From a checkpoint of a small transformer trained on Wikipedia.
Architecture: LayerNorm before each block, learned positions, tied embeddings.
Each number is 128 + 32 x the weight over its row's rms, rounded and kept within 0 to 255. Layers, rows and columns count from 0. Numbers have three digits each. The size before them is the row's rms in percent of the matrix's.

# down: layer 10 MLP down (transposed), 320x96, rms 0.306, rows 73-104, columns 0-95
# up: layer 10 MLP up, 320x96, rms 0.249, rows 74-105, columns 0-95
down73 092:132138168112138159115074179163115133128118147105114151111115152121117101150255112062136162082103177171125100145125120173142141140142115149150155155128075098072058129152093136147121078128140075113156129109138163141164158110131116166047092148133101139111107126134099084088147166122085134171
up74 086:135149088136119109138076118212139117136093179183154103155161121092116109143120179142145217102129073161164036135115071099153108126126127183159141139133144099135178123136096049106122071130137156114121153146190120131133099115136154097131136164086132144173128200161148095101125111108122135130
down74 078:136143182182094078157069150197127121103139115203144121116080141094142142207095176043138207105132138138155120124093103122146150140121121130117115147158146124130136170121135083104119120165119173138027155111127091101103078131114170127155143146122120171099147130140065124100116102100149131111
up75 102:150047141088158158148051125151107167122166129108097074126168100139139171101168125060135146149124135129126103103154116094091097154078176212110121122155152142172159090136140071117114110093164123078139090168092148127099142093100157178158123134192129106073088162143139110152164126102159128106
down75 097:119090154146135136110073122099198215126194129103119064104114092148115125104146131101131103158077111107139111176119130145105087143074122174126126174154143090143170169128168114118163163110086129103123139126112158119143115105102142179118092118132136192098102131160076095098171111079157160225
up76 123:151129104109120162141125118165131118152115117097110190177082162119141055121137123197109102056158123063163161131183131126185122136125156114126166177133127153127139133077106171099129094149096124126101093094168132044105138079101152131185155085165139077118137102085186170130131165098128088129
down76 120:155119158140126108123089103118128129122122087136125135138158179091157083100088134103109164135146114098098098042156111180154124191151146134196153128174112110078119110081072137107145130139140099110081078148191200189123112069145106114130145180184156125118180126157164102079133129095148085135
up77 140:102154163149137164172076156136142065148092064146168164109083125159094120080179091171155125156154179144093166081157105070136119101083123100076143127164131103135114115099117131123152167144123145138138135128129140180120097135176157173055152131103197120049142118153137144149109166088152102086
down77 131:111186122135155139157114152167118138150106099109180177102129179114092094090189117104135124139176162151104111065141116049152135142127097183081166104189083083121092112093172109132108126115147113089123109161116161141133130151171117146071102175152219084074165113114111132145105122113140088154
up78 113:187076132072113164149117186122097111135153115165187097078073129124152140151139117118111039098168103082154078111160142120134074114149156088144098149139087110149136119125089135163143125127137120127125091133106202050097177112100150085158084100152125141133198136136185159133162132143094112122
down78 118:193146141161150045129120089146108117117157143134148109145124165142165194116159127104107088113088172144191123132139104150121143102102091119146057057102159108133124188100077098124077108174123101175133192139197132102170104136132115089083100139161130142094157123120112133079189166143113112127
up79 138:123101138147167076178129084086072081175146147188129080162171129169100137159132121115126046060137172154141099159103093121130133135108095133133118157115198123170135091114097138164136145155178132160094126098137163103092160145132093114135180171081144080115171147150182108156066115123128091142
down79 118:114105116179153103163104099107056127141160134120185081135095144155096149157145155087098055105134212125134106121110139156132134075131135088119107128152157148154111053108158178062161174117174156158115087129133121161157153075177095117121177159121174101091130129180115074138135096124118106158
up80 095:139137114152149075124171127129154139121115110113119065158163126134130139052042117136119134150129140079122119055097112102114149157139141183117086138123148126154131147093131134174084091106162095181147203134129097154129156099108140103093204186097161152159171097070144111140080116118127074188
down80 094:090103149154127185137141131134090075111117121165101123072156095057125153152129119179205154128087096188161070197169116149156104080159139091147181114106081142085121124101122115146141159203087144119134055101149151120125154162102121103128085114124123123111085130166109143147187113149136161125
up81 092:111130112115062100139137123121202135127168095106137191139135170117124182059104143128126106169117093124085122146139100157147112169129155171107180137072073110097136143101111139146060189138075133159128144139138071175142135115107169160121076051101168169161153130102091148141086138109127101078
down81 101:177127139157153171126106174115007150120159149111101087129102135127131053143094139197128114129088137076143106146131117078114146111102155087206086116161082122121116105126183126106166113122168131157218146105100131091156133128161114078131153165154106123109099107146162140130151171139090123123
up82 095:110143122161120117156101106154079168192120149048087126143137124064112111102119122129128151166107131181162090140116126115047142090138080137136093168138116096152086193093122097149097104094198114141144156156178149142108116201140136176170173106108126086136125144071128169150119102191145122110
down82 082:119162182171162098104161142073142135092138110099143155158152134159101162104120131096103172081134126139194112104115147134138114117160078144045145151106146137111110144146140185148096155161157103141103119183115098189153103088111145122176195132158114078076149088123062137118084114067096158072
up83 118:137130097147164060135129118123075169143125177160190117132091168071167174075098103139109101167123122134119149101092145104136072184192131112109119152096075142097076173140104157130131101095198142121154092093129124151124184183093203125135127149137150088123132138157128152125165166103183153137
down83 113:159122129143133077147096101092116193153111141093121137126119140121178133082068096161089166115082129170101099156125107083109115156169119155117153186058198140122122126090148114147132094118205120090150127128126048069092127166123150168122192119173142112162155176120124104111106161140187131152
up84 109:152128139062162130103130170110122142154078038138100103106143141095091163139138124069141223084108085062119184122128088110104087116138114108170076152115137118149096110129124107165116135130123138124128102141156160122114129132161122168091137220122141165130117106112169124158119160168139162217
down84 117:108144074172143084133134123110102070146129124183163197086157127148111103084110143127132148136090117083132086205100135098140121210140169142166136116112127128140186178161096098184192151075137074128160096168081144126147112072114162121158120140139112067113157141091139076114116108142102125119
up85 105:099122157152134104066072139166082156178189124109138173111093124104162121120163133143135110107090057174121168099084082135181147136098093111082172140104104193137093148159076146132138077105169163041126129099152156141159135084112095145119123180113136107137131166118140177076161137107147146114
down85 101:109069113132168103193064114102146129158135105136128123181131151164184129054054163170149162136131166154120122128181129134090106161101139085152084124139175114131127181115173133133095095095100143127135124104066158131115115093155142129137133166086090191084212149142098146080096149107119128106
up86 095:083091081089090100098082141160126108075148152106159129116137145098139090121075128138075132081125116142140108131108179154145149143119097095128168054173158138123136143115158154136121159148105116085135165125213138143127179098089109164153211186124125144117116112112153212123181152134087089079
down86 098:088174124063142159103142135109115129129107105051099149148163186099139132115128156083153126082144115206147186142093129124093114107106102162099130149124087161163155114177120172185151153078087113135095097142150129139119088109091099189129114118139075144106195171167134080139117151130159172064
up87 091:104115123156096080128178120187159056215145162109112135141201137132155128101173137145139097090076098145156072052123132089148127113066094097149143118124133124112049165157114159135114102143147099127060119151170169090162141111196124112127138099120128147096108135153129072107127118146137145112
down87 085:136161112113096122065143116074177143178227138098195121094144148127107145143107136108091180117140117119110091130175148131155117103108132123134139123143124214131106085113135142155148088144142075131133103153143108162199136099127145184086163097187107111131076131079111043113081112127116145149
up88 093:093141125132148142128103255108097101124099076135185129134183065117140109085202119098155130166146111143121113122146199153100118160166144079094134105154105135108107118127156131120103114136134137143081131122116074115172142117148109173176094067160103158129152116161164147111103176120128054139
down88 097:117159141086092160094110088125163172096188152146123148157147204092110090099110116097082157088145166098093143093079081117152199116096086219095127142119124104144117120206116136153125100129133101125147120140107162157115120121099108153132144193049162109118124157118103124100143100178144167162
up89 096:159141165148122158147129097075132093136116159162137109206173083132107087117180187162143114142113116156132084074146086151108094155192077147120132113145175042143192112074108122096114089157100096134131050108155131142113139130138156096115135134129103175163124134135126154116101195100090087109
down89 101:085124167188108124129173129099154122132124127118158135157111120099097153112131046073107110131129119135087129187097161158144113130103080164150197096076149102133141067097140139132171136123165043151137200117136103166115059096103132143124063161130179137123153133102115116194173129153128124171
up90 108:127128122094147081182144163132107134117106155146137155130111076099100156141100108141063164125137077050178129088122122059116126174116134136138156176178125106135136190146104160178099114163176171126090126161159132129068153120069132166162125135160084129109069077168152106135109108113189079115
down90 101:124109186129118144133112152180151107090094173094126121147108085146059142145075158107157120078129123116175139143068085038141124116116181194144182158194080096108123091145146184100117081176142091124138138140126166150152125113098165183128133128180111086127125123123151168113092149100125102091
up91 100:084147108124197139202101123149109122159217137142219130142117121127117071115119163109143064164122135114127101144183148118037118123171137086104145167174134168110117121164106130147133119124119107150106131141106145121095127114121130076088167126106193096058113140158139154180127112146115099078
down91 106:140137113185155138158118135139121149135138070103141120173137157157117101102133109023118130131112222106128061135031091106134145103126070205153117142072125133196142141107138120083081106099144153125131112104125184103097133128162138122106090150143100133174147155144134154130147146174109094120
up92 093:131175096093147149121157127110123070156061085138180178061125167125141075105191138174151144125157174195088122079122111096135133123115150107097139124160135108146176130160176105086089163112157188117137139142101145112135094124190080107106111160111146151057099133130113120177095140089186127119
down92 094:124136142087096154104119136090090135111135177134110077177163068155132096174033096142172128148095148127149127132089114186112118122173114118171043131122133146089126157156158124129096116091172141153156149118150142082154144102116100105164119163147096140158070185164198134120175170080086135126
up93 091:170085201108133120101111154074143066148098157185143115117121106121127108118122139130142208153076136123148167139070142118154152175133144129119134132046136162088155084102160093124113175140179098159127132094162130132091146076105187106098092170177116151110149096146105174109121133102057145170
down93 080:093084130154101113198140097151132146058107154089123151111146122163184115176149162112114153150167105177131170114118176102095158093140070100044165070153092096127116093102104157128066102130155167157072129181140152124139188127133125088088077093164168134104137170106126127132158101135129133131
up94 098:095121178119108177136118075163102126147114099114123129152167127178024095139123154120114139138122118177087166133079108159091105142111179126138154130115128142202072168145156144157110077077133169163169177115178110168159185089146138084117164151094137100109099131122100098085110118189111104108
down94 106:181172121089124147089131151142123152164182108139100144124111106045154123102112113146096067124052170173118089149197137143096154115116158104148125136082157078132134130079147125150199122101167100111152157130195072138094127106163072116191121138157149088124136112117146060127167124136136095144
up95 090:128158147059129161192126153190115143134123147157146130145117124128091062140149150100160122077127150181126090147151156093106084116105116135094101145124029142104092146132083143173112172085204118148145129146108157099122156103113120152146186086095164100083152147118127111126143113062190150073
down95 081:147100149161122119126132133115074114063169108099106095160108122189168118101103054056097160125129154117149126173140085115131145141076103161117143167142132117183082109182165110149123075162106154161142176073118115105125100186109116133163067082148119130129124127064152111161167131189155169165
up96 091:040089111158092157138080088109153081105128170162164169131183172096147159190113097076112136065118154122123090128099105131112159157166144055183136105139121164161113125149172140149133098160130125143139154131118111087211092184163159101134117122074109115124167155128099126115086146106113112095
down96 089:131162156175124105135174164163147071095160118136107133121124139137144161154144061083143216119124102134162103157143153105090148085166093078099104084137086122165136208119167131126113133148152176129104158160137114129144119161077189071192075106104126115102111147104129100093165086095137114070
up97 117:135177139113160120130144127169078119155063119196137123135158132131169125187104079201142095106071134119147111109114113159061176106143108123146133090135110128093170132110157124112109087088135124102074071092103133145163091123169185154121122097133133090196167053090114179138174090128129149131
down97 100:163125152090130166120145132139134142099126136092142185090122136119130184189166140078202184124102075124065127137138148090153110205143120132097168173095068158165122129102127138143162093087168112075125096131106120112168123073152150188122126068124123074130144103138080147082136095131140138071
up98 102:167174124096100083160101107115118103111099099101106131125162133192136101089166100122160106159086092106158075172143090126065154145126155110093170071103150082109151127151147134111121138079158112123157050164152125127164161115144191099179160120085146056081154147137133186140128141132053126126
down98 097:161184149151123195100077090116160107139116105173073138232154129101128131150145109069090070158076179082113135117121137075113066095122142168094136153128140158163144145090171103142149151102171092098096117108097137142165116107089138145141124167105148124117120138130122159149147194148063132164
up99 104:139122106096145153184134099133087162177137139163134094082145112159099109157171097128116102081135184073086113237148133116123176124160130121041128144113152121134177142131151105156155130141122177136092131075080064115106149104123079135161161116084111110115097135097133135182136094100126135198
down99 089:092188107083188169142100156068106122164125086029094171149150140146117146176097101044108105146123162170094135126134102097176169138136153147111127124163112084148122130133173103126149157115118171139074061131080089121141160189129091116122166128129110124131114195106113139150141098147160144144
up100 084:131092142186123089115044146172117069118113167114176170147120139107145141103145120087117226123181107124140158154155142167170066124188154147181133146183107152145153086148118115172117132134165137192084140160186141119155064139150160121165096105131132140127117143108117114108185118137119083120
down100 097:102181177193084030169091104135165104125166145154148095141153157080113172155154126021187205082129125141154119099109152132129161100132131139117137102117098097159138147156124144123105120181130119150088142137121130182092087124124126118116095110109149124098147098106103085061166106150139124139
up101 097:160097114111178105106167040158128106132135176162071123127115189160090103085151139116076131116088127110157103088174095144132151167150116101161174160093168140085161128116133090131206088190132142130136107174131138143109107122059086126083110191147139138132161119142173121149107119172093118083
down101 106:108153143108059130125140189193130106106177103097158120114225170082125167101153139117177140125160077135193123160061171113122087111058133137084132152128147139144123109089146154068072143117088110096054150093087141167124150143157150125131099125153114154104121112128156138149132125106157117162
up102 097:099127154142083095044120099127089149149150146052125183127117149110137067116045099113134146112147104106106085157116132209190126116159104105141129189148193194143191139119111118136115071135107124075105146118158122123155110110147146117107177176156115137120095140140132129121096154069125098155
down102 088:116154094145115092169140112137104122120098103150137173072122147075149144050120147072164186127078154179172095121124119107052099151167129146104092132142074193153126127114169090061124100140124131143157158178113142124094108103170169124111165167147191170166161150124087121118127121160124085089
up103 101:103114206117092122060148171154120106166086085118135203171153144179113055105091120116106102087168125119100046113124137127140076143145166132113175133162099102112149155128080119134136141160094161162135166069154151102116137104161124125149118134124079121193150109178099159106088148111133129184
down103 110:132127131142087055134222152173105096124107160136163122138103172116099179120155141086118086184141129185162148143124125100155086083116153121117130119119021059104122120133096127158077146175132102148102112179175134089156100135144113068114145147127122183137177094136162109140095144130132124153
up104 095:096105109145158140153140118079095123153115180129189084162111156194153152124138156101100126131155133126103125130157108117191134179158185126116122153055110120096158057129103180132111099099116114105109070122043149189187102102115102140114079160190129121148146163130120125094190144118085133143
down104 087:152117162170112106100101091217139098092124165220144155103102088109121154116153116094137055114135138144173141175109165192112120142113077136143112145164125078090120129105162073115126172186129145137111103085146099071090123189141108139128104158113130171121101135118147150088051133165138140132
up105 099:207104110133114161128093162105146126145099107171124175105195157205126108103098156169133117120101115156068116145157145160095074143117182092123140182133146081101147143127107079140177079108115143091189088135165134107123158123107063099073094130111145144074140155168107168124138181104097106132